Weights of a small GPT-style language model, trained from scratch on English Wikipedia.
Size: 13 layers, width 192, 6 heads of 32, MLP 448 GeGLU, 6.01M parameters.
Architecture: RMSNorm before each block, no biases in attention or MLP, untied embeddings, normalized queries and keys, local attention windows, shifted keys, capped logits.
Training: a variant of Muon for these matrices, 13871 steps.
Each number is 128 + 32 x the weight over its row's rms, rounded and kept within 0 to 255. Layers, rows and columns count from 0. Numbers have three digits each. The size before them is the row's rms in percent of the matrix's.

# k: layer 9 attention key, 192x192, rms 0.0882, rows 130-159, columns 0-95
# q: layer 9 attention query, 192x192, rms 0.089, rows 131-159, columns 0-95
# v: layer 9 attention value, 192x192, rms 0.101, rows 128-130, columns 0-95
# o: layer 9 attention output (transposed), 192x192, rms 0.0894, rows 128-129, columns 0-95
k130 085:159145098100170153088148085131126127072109098126096125113120082180137158114087105088099127147167146085110107185168036146127175122089117103131063175176186076152085151083126137155163125110150140101096120124090113109124156118098139133133080145101094070140130098110133114135109173150161137128
q131 082:130122135091131123108131133125131128152137139128101113170089132112206145114158097094097158083139125092114220093108127100103143121114165163099130163037168108167179103141092146133159160159116101136195103126120157025138131144115132137152198067135178101131156122186111143176149138160143068127
k131 089:117125126133131092173120159102119075131125164178118118158115129109124156143100097163087119119136095144163151084147182119129085119199123174099125096092126148132134116167130071149147080104167146178142079169106198147119067122182131175134137183119153174121142089147115078113134093117086147151
q132 106:122139132089216066187101138128086144183158140184083197125152163144119130076163099115082141155136107131139124135104162080145129136149101102129145090137146155074120121124070143141159131150113181169135140162102113112097159154137080108117152096100133116116135099168135095145126138181212168161
k132 094:120122178166101190125132176148161098183110044155149182114160127129126182129151126112184073137162165108074096072145151133095118147139161099137070086163131152155106109080124126111106139132174083187102120117135111104134133160120120167139121129161130148151094107095150139134111121162143099144
q133 108:082116139089077128170187069110168171142168134104136151132111144130137105106148083169216126128130148174107098159129131150121129209178210171153063148084076098138123117101134160133114184154152135115115132100136097146155157165154131143116116057115081108083100126122161123130071139153067117147
k133 107:118166152108114111119111138188169141166064140080110134098114156085147153108133133150111097153154124175090159158123150162118113156059138095172153148061153117103104108128173065106119109114148130135127184176190110125096157035188114126162076102169126103135172118131078169133122164137153093145
q134 097:164127148120152138133148165124145155132121202128128090082184130133141110088123120096109151083139168090150149150089087150161133130163136110109140160149123045137083133157102149151118118165078125097087127152095110090127147157128127062115120071085119116134117141116101099090142164120165110084
k134 097:103114128151100087115152097152133090130126167115106126113136191122157165150144083166121184100132114162137172195079128125148141170152048122154117126146186124123143097160114158108188154168106051124116086146128103122117140101123106120116110109106074119160111100150157060127096111113153139193
q135 111:128119163084125138106181169146139120163151125088137113161109109097193129070138141108112156138158156179084129118147149122136164094144141142169172148100127183136146164180091008127153092064163115134166056094115165131083174167218122134135136134133150163146144140157133212112139111147124125153
k135 096:141140110105121106162096102144107105110100098099101180149154140108062164109147075128149152096105192148118120065147159137141111128092117172152170084199103110129099089074103158123132122114121085161154090151209129103150140083147173125162153118106191175187138115093104097130158143153076121137
q136 080:137107104171143123152161138107111117161128155128133139137153081129169103216099094113162118138133143082143098099150159147091081122150147135097211157093137133156173126147138135110113109131066099077137146137124172104130117193127141150031156134090117161118190105074104169149169133162147119096
k136 086:121106079102142142083169144101103077143130139134172142128117165153085183122157136126137085101127154100020157085102127174191146101187113153113137135158085180145137071174082170123188128143203144142089109148121138131141160115107069095120145130081226148102099095137181054149160129117106139126
q137 089:154180146183115194117119118130178151090125104135131210132156116208133102094142146173113081186119105062135142139172118149115109187189171099097150163096112179109131113109128141130160142138116135147178155167085163181130109139112144157107093129068126100126099138165180104186157104174155091092
k137 091:099156095092125117143134132129106106195110094170162134096130144152130177139113164129141085060150107117090073097087190128140096115152135184102129165130108190148166134133135161104106069144153095128145132135148107097112143102141124137111135108089151201201154165110100115090156116128137174203
q138 085:108097159122168095149099172135103114152171135130191103152132161128155121125162060091092159164154151181130128139127109109144123119143100107139156073125086160109082138106101148152148123138111097158126140113154080080105144197130145142100134116149153104141108135067121182155156143121137118094
k138 073:157199094126123085099161043148129121102143134167151113172163124148142129165151106130167185172127178112163120105104086125133181097076110120173103125168112045174106096096105104170191148211159106119093087098099155081150133112110139128142088077152146111034150138085149115119171158131119125173
q139 086:105073175141119105076139089108178086123063125111113148119109141150109148166104105175166104129144121160135151133171158181087099125124179124090137161097099074191180093112160156093200107060137145149130128102094121170136108074168156180113158150148138138191100104170190170110189078091130099052
k139 083:113157155126144096157125084100131075157177173103125111161107151092113098140162131124137123130152126170146145158153149141144109175141130156143149117069100123159100139139138092141112106087079143162136145111158168164106114116193141174135084111169092133129115145138114120141191090137114131169
q140 099:101089140122133091127159156088094154074180154076146116123081120101109125074153158078108142111090114188103125163139097178103103168159134122099131116130106161170105154099117142105112132138096133086080149053094159118131134140153175156192076164118119079129063087085153109089083120102111160177
k140 116:068099117072188128132150124086112120118144140115128105114116162114180110116089147140106199142123158154168084152190147051095152138126121136106119109030149141110114140137168079160089091065113160152150148148055144159125200148146145104095115123156116108113120147111120111088133152131124137150
q141 102:090144119110110104162129169094169116153108138081127153130124117129147143158171167107161112149164113145108111151072145134110154163179154161109160124077132160126071114119078123087119166156083131066106153128147134119128145120159106134087171193097165101098145094120157064140135146132172066208
k141 113:100170089148188162083168123154152087127165078156138133123114101152130142160138078112158123149120140106110135116091157160160166119182206170082098146126147111194143050095051140089154106124159083091124056101140132145139121146080114053151132097065143141128116149128097150112163098060094067123
q142 101:103192092153145098110145109205172165130102110113133157134123106087091131168126140160166176160161063118158128157120190177113109137133066086170170158095091167109103139149164129135128097121145136061118115099105133100113142182157174111158109102145150166063079161086116172194089087130165123128
k142 100:127082071109152174145222078135165108142108145124117134086155140104131156102081158140108172108174126136072106112100117190084104176134126150083139108159095172111122101075115086115129091091119133077148169132074123137186117064092131168137122157145108152156106122123103057121130128121104107079
q143 108:090092131129140070097119060144141173109160199151069128137113116190144159108118173106121153103104065154194151148140077091135121076057105105071098148118068145193101127171208147157090112122112123151144130168133149113125141054037109102143134135224113143169139126160118127135103148070141082120
k143 103:162170121104159059154089187085082142125151068058111123060153165100115133088086147156128107114149132101119123134099088114082116149179072126148122174121119097111154109059115138064160127110067136102121137179155144090149092157171120169096078152153073146182148108143098147122131115140169133158
q144 117:127197141136134207213150128137113130098091131132105138158157170138070158069142142086104140123113089111100163167085122097195171137104135147165105149156133107130108093133147104125165168163140127086095163125208095090102129136097072128120136107124116138152114146137117091156105199167124094099
k144 108:139144127155132163173153138143114203150139122187116134165133110166084145084152114091097063136163147081067086127080126030094076142197168085123110182168117140139106086104152132108180155139138108078084135165103143150151171113164104105145138140139136072153157131102101136111173169088145125121
q145 095:161114142118103122110141120061137136135158180056100172106184112088121106085138128133131115120126069147090176170181171154121140134101148120154147097112148072113158132127117155076134066143125166140138172174099144088151132177113151122093114138114084152179116143199098096143076111103146096116
k145 094:133170052118127135116164139112134123095139108138159062161129124110148065110113114078142136128129199122189136088190113127160076119113169040073120138132176098146158135085160153164089132129162087118133132120138147190137115166102124139119139115105102094126090156076139081095127121148137113139
q146 110:138102090097148097094116073099161013148125106121111102069107063117102115183098092120129150172155125176135205127089135101154134124089165138076061121051169123119089118177110059108159085128095059154131104137168146123130095143180094130109143088133107107167133147146166128082149098165144123116
k146 098:127102139095146141147171149156076135152164092161131090131147100121088090133141078050162124141163152176119130128136084127118095108168090164137082093100142156136103059100065139137122142121109144125107076139130124138128126130127182135100117124183168126184102166141145126069182177137107147138
q147 103:177119155123112109101134140118106053086132166103168159117126122089174093082095118102078121135141085119112087100125158136131171139200037067115172164093124154141082128101171154161129100092125129162157151126116084080124115100153138107065128131098134172075175119073130161075182083119094102117
k147 098:135121110154120107128141168104150175070143186125074096070085111147120144127123130132145117132139133106139158195167137122177170125113065078125142107044092105088128169155119094141180193097066122117105162126143124174111161119146154131174060139112135137103131161113106100125108101079136190129
q148 095:151132220086164187106135152129132169087088075166122087145118160143117128111129111159173097114142124126111137150117109131135137131144140158062158137154144148172122104083150131160092114076126122137095138172172089167151142146094092116189139084106161073081090129106132144121125159113098085124
k148 105:071067082130033121126112141160064102144097089056126135101161134123062087160091122152124130088152155184104087121151174159169074110116143156132104129125137137135064099153181104047147173036116129136108134118204129155157082177141113101121104175085097100108114153154179138144132093120098170114
q149 101:181153142153119124106134100121161095135141146112127112152125188147167135134189128104134132143102172097152088118146129091151088141127159088173172108054138203132113151123137176078160116136103182140136114132151138117097161173133124129168147110210156124029121161097159179115154128117081170192
k149 098:139068160135161136121103116153132097210096110133118136105148105108114145098100112128148149131124122072098129115128117093127129135128151126118075117114170121077108093143069076142096158141162137119109141171165057167085133205116133202127113110138096102117145154098112092101129157173115130124
q150 098:150140086127111166147132101094139146151054103117105096040092173113132112152112103135113199095142160126112137120058155164155190099134154078138139130112163110212078152108146115120125133201137124191084094087172180123090162122182109156207154113137088111171136121102115160132149108164143086160
k150 102:157117165115110159151123134105109127087159159145115190199117128215108101108076124115133120167086094100084152107135129162053118135148078106071153133138189090150071148140147112072121105133171068106160088127117144142099151111143099151134116154068103140133114141171056134139163110087129148152
q151 095:160179081108108171123146101149171138133113121125118133140176154161064093136093134110078186150156163096116156116099128129093107165105120128168109126134239143126135147114181167090091105091111117079144061142119130124143181150149086100132104119110126162154131073128143169151064097124131120083
k151 096:123158110109089170148180141066122158135153125153156116079102133160138124156128145122084122080147171140105089101162114103075135032057087134091130138150075090108139069147079166136139196122199092166119099104124098153115143152098132070128165128147102165072195127129158063157118118127112101108
q152 097:143084110169151146131160086122118144152168113109145145151141135134132143134105106158116141182161113173149171132100146099118163174158175190138136173137170138077111088140139077127153116148190130102120121133096105073187173173088130074177115130193074140149189121144164083124140125034176117169
k152 111:110170134112087065134097156185079085126123145182131157112103173134108150099060146144159077180177129118136128156089143160164105116142099118176119150186165113164085120137148122093087145089097195105089128121128143125119199143195049147108098147177114132089131094158103109164101080105178091129
q153 101:139119155130116094113141118120108090145142115144159186100113165098170157117137150125184131131152136122135119156155179146150104100144178114170159139102115109098134138098113132195158112085085159110107128144130135112148185172161131160115132196154136198080120077128162137114225103102148140090
k153 102:122189170147129157084121094166140164178148081129176141130158152078134128152101131104125151071109198160083043120156066150098107152147156169129144085082125122128112055114140105180097138086133170111086094122114131157085126134122158142116134118111173099091137135117152139117103108137113103118
q154 095:116102098100091072075137105120093152158154109127119119104079109146126155080081181152113159126110119127109197106152148118118130098117186081082090123199105096108145110160063111136147155097106129151183158153120194068147094119105091129136136079076153113159126182181131205142153122082095099050
k154 105:142110165124110121163131104159126168137153133145177125154141135172119110108164122122093148095138067090114127166082117105159111140111126128081115103128136124138134115154132168118135189202122117120102241075162102071090119058116061057119085114109100149122136071160131106143138115128233177100
q155 111:104149107168074130147143131144176050162160181125101127065127135123115177100130110182133148162117089179136106170149112119119168075142099091108109129108152122152110175164074105172171090120073138157110082118021158146168116114179135136097118155154206170151071137150189155170128079115118131126
k155 103:193201036093136112245137047112106102113103137114181114107113140128177123151121128149122134114106184156121137134145127099132148176192112147142101055120093173154083160050100075092124097088106092125178093095128114101105189154138113136155133099109150114142133128155141169105120140130111141118
q156 095:158134147135129153131105128151113113085177166159102179139152024149140105156127124174137092148173047132100123103091079069201114125190113170110085147113129131112094107168141091182186134159158131151165152108102104120150125163106105051144152106080116110049121116094110120112102101106143140120
k156 101:141123145143129134051092166143167127153199150125173124131107182113108140112134109136109084150113112123141122077158155090106142127153131150118128167139123154109113142097125106194055175161076059163153128108140104090140130133108169129115106125094139137102146148105110211077094157125076105119
q157 105:099089114128141126082123110110141159148098160113151110132176090140136118110157082144137132133133125122201149147078130107125153137179151054108140172129139093143183052150095091104119154165132142098136159125090107152148198111103126079110157043133099078189127111135041094143125171086156128200
k157 096:117125116119171196099136124145087144184182156159082131109213139124094102146138173159102100128134138179120132121106097147148155087075154198146157084127113107168076136172064135110118100116089078086148144098141130115097146129169162074152166172145131119128093099150138141133092063137097138164
q158 115:129091173159093144162159099153080164150173174149137153167177078137130124099174097133149174153133112106151129076111155089125138105083176169143155176175091122120128095120103156047103144166156109135098146209135160095088128133088127097158079091142059125131204118133090116168073169152104107101
k158 105:142132103171134193101109126167125198095124224128094115195140133183146147130103135134107129140082128091077159145105137083129138068114170139143159122172118146133159132134142119142174172160165101107094072071112189107153111115064108118184102081119155190176168133145104097126161170133147160122
q159 105:124180148144120105166144100124213168107108087136125124123086123123105125140128157076141097089135139139180153075111084141201158170126177107069111125162218109098150135104091176125105119157092136134109076127175084102140106128120198057146094129147129104191050121125153075099091092097164137087
k159 101:135149141076081185157160172136176091147094169108182141192142169148133131072130175141119111075147080117166063143122110139135172138131193106127154124143145122152128104094063232100116154128140116125190106156189107051148145141108138134129159087111141137140046103151098099096148051146145102125
v128 088:091146131111092100101130085085149110095123097163105159176160073105178167121129155108162172140168134147173110122099105102086112123187112103132155176111122133118149112083142100098107104185109079126094108136104102109178173116144071163121105192100088096134092120117098172170114092140103152125
o128 093:140132149121126146139142116105068173163110121170170124099118161125164093123070155104049110152166145135166141114092178125126070063178118068119179116196110151100131110130069183144155136139097143165155079131152192153099114155172116210120117161148104140199174104167132108142101150157114162201
v129 094:153178165126166153175104170133112087107139110225100126097132076090112081161145090154154176119097133142113165131065158122127128178049125146144063141131113100121160093098077083155133130168121163122092111133130097159046132116196128141154139097111110118108141131137093111133094103111171114150
o129 097:106085058181120101107128091151080073118104099152151112051132135158111169092138151132068111080162082131093135107173148107123159095141144094145126104096108095103162129153143106102131091157110084102090145149161164216132108152124159138097134056107092113101098140121172153062099118135122088102
v130 087:113156109125119144116142188154122201150139142119167129171093090192115122152162098144101064153189095168139139097098165114131118112134112242092097147116147155138109147085142148098126197146077149071167143167082087136136165110143090092085152119157191107136148161099153117155188145116151133046